config.yaml
num_hidden_layers: 14
num_attention_heads: 2
num_key_value_heads: 1
vocab_size: 783
norm_place: "pre"
norm_eps: 1e-05
positions: "rope"
parallel_block: true
init_std_qkv: 0.0867
schedule: "wsd"
decay_shape: "linear"
max_steps: 7294
dataset: "wikipedia_en"
Each number is 128 + 24 x the weight over its row's rms, rounded and kept within 0 to 255. Layers, rows and columns count from 0. Numbers have three digits each. The size before them is the row's rms in percent of the matrix's.

# layer 7 MLP down, 64x256, rms 0.142, rows 0-63, columns 64-127
103:102133109102085115138103146146144147076126099111129136125161111118102107114126089135120098110076093166102135153081120147119170136138175110120115087142107127147148118129136093104165098160112139
096:131136151142103123154116112114109180202114159161084106085111132151135115106138088165137134100120141118109134148126143128192137116121141133163104121150154094142123137155113103080113132092094110
105:164144156113113127125156170136093129127137127144073155099119176082130152140127143124154153130116141124130124146181120145129110161124104099173176149137154129108119068093111151109106129145129109
094:142116168131102128139101088148106146140102096114128141139102146082086148133107171137141162094124122116124132143154174109090095131134135135124129098120141164121101149078125155095123120141135121
097:143109115143138137135138107102122088133121136145139160154098120159148153144103129124185143143164129117103133132108113135110148088144123102098102143130115154137121118153130159072079098132108094
106:126160146144124134181158099160078140129135138112118147108135175102120147118129115135108180121154124133181107154188155133112135141139112085100081132136176097160147103103122103102088066137144098
101:089128103091118062139136140149140138152096116115153074093125131068087125159140146118103163150084119144121158107152123111132146169117142111146106104147081141107096143166122143139119129121157149
093:122132106124113138156135128165134095147129142091127144122119108143150117155127135144141133175127152113140141174107127148136135109124145159145104143130092115094139113153114114130156131065110151
099:151164140139125108150149096082182097148145103117121130124137109128157109135128135077159134119143136150121125107136124150138123122098078101112084128135109106120145109138139087125134116112101132
102:107153169108136120149098130109111094190108115111116161065125125112149131122175064149132106114087112122159173137133105133082116100130140108101078092105138097114124108100137116118115163172122160
096:121122101116139126156120144139096098151078124148109111112084135187126171134129138127102112115117132153117125153123109154114151155097139150112128110151138124091108170083145128142119158125175110
100:194137103115116165124130160110088153171115129088124124166115122115114131124122127079144129121077134150170133143145149110098087149157146130109140106094140123139084102156166118147083175151113151
100:097129115134141130155129131147155114136141155134106118139156138094101122126115101132124184121110114144116163127141134134098131137143111158174142152139128139082093114137124099151100138132137133
100:102148137136162171118078112127126127142078143132156169139102125111131141169177135164105142142099115082148085151133062106155116117146137130199163134133146127080132142096129106160139160157111150
095:122117121135164081125137126119103139133148104124110124127124149104160081100108116107156130148089149178117131152146126127132096113157132126135152103108143133144131154163107144118114154162176157
104:139125075142141076121092140103086126141115102130127090144136116118142122130090159128174077080113128157170110135136153097128149133082099120119155125127111123129093119111185117177138146193114136
102:176105084113127119158085135090183129106121099153066106132157112133115111182099134105156180118143142107119143127103147104117142135156113138120103127130114121099155128136103168108123130122090111
104:136127120082135157130109086139140161157128123140106176159088166102132184092106104123116133101112103096102130098117136103097104135115116137084167143101125113094142137131127093100167094102122142
094:105148123144174064102153122112160137114138143125095109116102136136066134149144125138150101123124123117139082112094118151164108058089113126155124161142114144101128141088143102123084097142138112
098:137153161094159095150083126093087133175167176158094116124107146134140124154135114136130120153111175107136103115124135157081154145145118171104170087140103119100105143137142113109127154152131126
099:133167117105123116130168098097106153137138081098089120097107123109159130154126114128134111089134106189094148114140122122135099155125152100139142103120132131125117133105172123109135144179113121
099:093134119105151115131128139158139178116087135128157166108095145095154121122135131159103107112129131143070121138146124145145158124078161106128147139153147134129120186125133079125138126145138148
102:096145134147108150142141118102165131143119072081120110131134078106138135151122070128131115142104136135121159096171126135128122180108126113157156136079149096142090092145146120079095109132070180
105:133129070126124155119106152188101106117096141144139121149121153119116138132140154114157093150101133104086064110109104147146118080083156117164103056108087137135132111124157113124109125085133075
097:147150156142103146145165146156135137158196153119153129104157151084127170128158167117117119155120110060109155077116127144164101125139126099128132149151122133173166151117135116140154093155144135
105:134169109109121142092112172134103091143131127134148125109135193167113121135098144146102165190100112132155083086135084120101140140128142118104148112134126135181095132119134147142142099190105103
127:136111133180106134122130133144096132106097118114162138153102076104111158137143111148094163136136100147110129101096089163159123143158113065139113129138090152124147120133124086107134095112123121
098:121137108121127120122135149132161088140154055099154103117152142112129161050105153174104130167142120179141121081166146125126132099122094121106140142128114142133101140109141128079154096114165136
103:155151133105138057130134179148136168157116110135129106124117129077132116099133094062142142133121115147141160145115109147113128119116137149116109111173102115134095119084115149069137114164137139
096:094106131178145102132103141136171176130170119146117136121098123157103107135137124151126091082183097117140121141152096119156107129098136129106163117153136113128179107148095140126124111114136171
091:100144141114129134102085113147106179120094072159113134147159111139141108087147112134128153102117082134143138121119092138155159147125123125133109165130155106150130129146121149160174113118105097
098:168112151150128130090158140129097116113123114191103132138146106098119125128109164123112098129092097137112096094120118128174131145145103137151156052119087104090132143111122127118175151164121146
104:162124142082130125134164124117140138146142088119118105125105188169131122130090103132166153128159084118146139102106143138112101138123138137101111104141147062116127145142125162088085079118124079
101:180085116134111085166126155143138146104145121137161119114130146121122124174172134110152108127100110188094143110095125130151130148134123091162104165107131133138093124155107129164119158129128166
091:115150106142111107160140132110149163130142137110110121147150145126093096121138114171157115142103139149112162126134120154126159118113129120094146134098133120117132162171092157149104063135129111
098:108122097132176131106118087083142108133113139158139114138160144108124126106075124146125152102148115142116129176132128099129107149129153121107157120099116103149126132123132134142100152126135099
090:126155103133132142111131128121098150158133163111124128130158128130129119091136123113156096139152160130179126087089096123141082109141169152189108113163148137126105119119146157141101098127136156
100:106097140135116142118172136145173135124194175088115147116147122128140134090177144127061076083117133132140126122155131106146114117126078123135107099118093112125167144126174127150188127119106113
106:120077076175119154114120145149117109138162160130152114169122093135085087151160117113163116126165139138166121135085139116125114101140108086096110135099145104121092129079160148139111137061119102
102:158100127102114137138169139099103106106137116128118147097134140075134105126126124118126148171142160119107101149104138134129111099147109142107117120114110128150170127129115153175139194178157096
096:156160137114099140106108109142162110113113134119143146109103126172144116133171107116078176189139109097139114077119140128141127137100107133148155124147098134068098122175129145140104125141146137
103:160106103135123143129132134141115115069119107122111124120142107123165100143152107116130085150131135157158166140163091144132108101143109129171115105140109126163169127096105117130124117138143151
102:099127119096140105152123156153164115114135112159104176141105150169117100130143113160102148157123147114124096116118140129126142135106134132103163122135124069116147149178162100138113167158145090
101:153130138172157126144147160130157137115134145137106134143129112126135155171132108186134123168153122140095156125135127123126115096127098181139129158122132142160127112102128172091147115145134141
098:143090132136121155154135114083117132162118110177104066127134122132095120128135168152111158066103131112137144150105153139132133148133126141148079169159142098155131164146145158123150136110137108
089:131121073154094130099120150096110137088116099138140123077133135132140147099098156143127126141129083152105133128102144137116106102102118131125136089152119147122132131138088092135162139092109133
093:150084120166113166122138138132143153132117090150163112137134140180137121112138163108129134147135136159147139080156131128124141153090120112120118145154098114194105117118129145121151113089158107
101:150151103135109117124135098107120142111153157114159127132127111102106115100144126099132136138075132153149132176121112139151122108160165088153115145108102161131144118119188110141114093129113128
095:094094133117115112111111145131110170096122100150138131091176084100129126139138157098129124099104080129131079135155169091112178193099137129158069137172122132087105112177116148085132126148160151
092:162109136136129177167125126130125108113135128165119179120127105156123126099122134162101127163160137081102131158121127114150134155113160102137139069121189153153115115124131109114128148119114151
114:102135143129073167137084150104114136104117133116143123150173148106084122125187112190133137118115157163157143144106092143168163125103123090123172144138131135113118167119141160125130093127132116
093:144136134116082144133123152133131129157130155107110163132099096152150090130124126126128127114102137106192085109151154146134125117118141131167129121153143122137146111126117101127129133170174147
093:126090111105100134144099116174109096129158113117097155192145138130132165119097138104144140084127103111138101149133124127120149114127148119121093058147132103116132143080140120139130127157129106
097:106134121139130129133110136115108116142143131113142149153177110111098124118148095142104177146166125106102133124109153131111102151095113084157124175107146122149103160102148126141089155131132149
111:117149113102107127113167165128151152163145151116122122152099107112112139114166102114157100130114119123096145143163166145075127136131118139133119123099139115169146133091107164135113141150156129
100:125122118113086139141136141103123134134129086106145121164145131104111158110125135167125118161142123129128113097103099131129116123107128060093105150106153114079165138130104119142148136142098116
111:156126144186121130116088126157119106121076131132123168103143158144117126146119136141112147123129130112113125133097152106107136126112111151113088142091123123129099150117157128117085130099157155
105:118125145118124135142140121101090191142115116081131170159090118116122125098127139125103155108125127128107142120117146123147111137166121123109137128137109096126085141176120159125142108120121127
094:147113131100128117137122146129183169108130093151090069148150149147157109118145136130122134101106111109115126080135160087150108144125122129193120089144105134100145113089173130161157105089156122
095:151100150137125185083116183157141163114068103091126140166135115168118088132129124127140125120131128156120153124122135143150136172170116119138120129089093159167144094152136087133187141127112141
103:143136111133164120099155117150102136131177103085092157136134135115154113106132170142130120120124141112170152173126091126085115149143124142115124117142132137118109102164096125117157155165144153
102:125129147121119118148165191141127160127094129143156148126125124109090138116169090112120136137168135148145126139114091113156112136125118111113079113176115125145120117153123151178157130159141158
097:079096144161142115089116168118151117104113154145153144107097135167120131095181093114128129154170139166116132151145132128132132118119110143151150173104162087153129128118124146121144130131145156
102:115171144120138107133178124136151088129126080103112132136133124102156104150147126135117137137082095161107118175110113120118117114157119167092102098144156076114089126103128105118167194134125122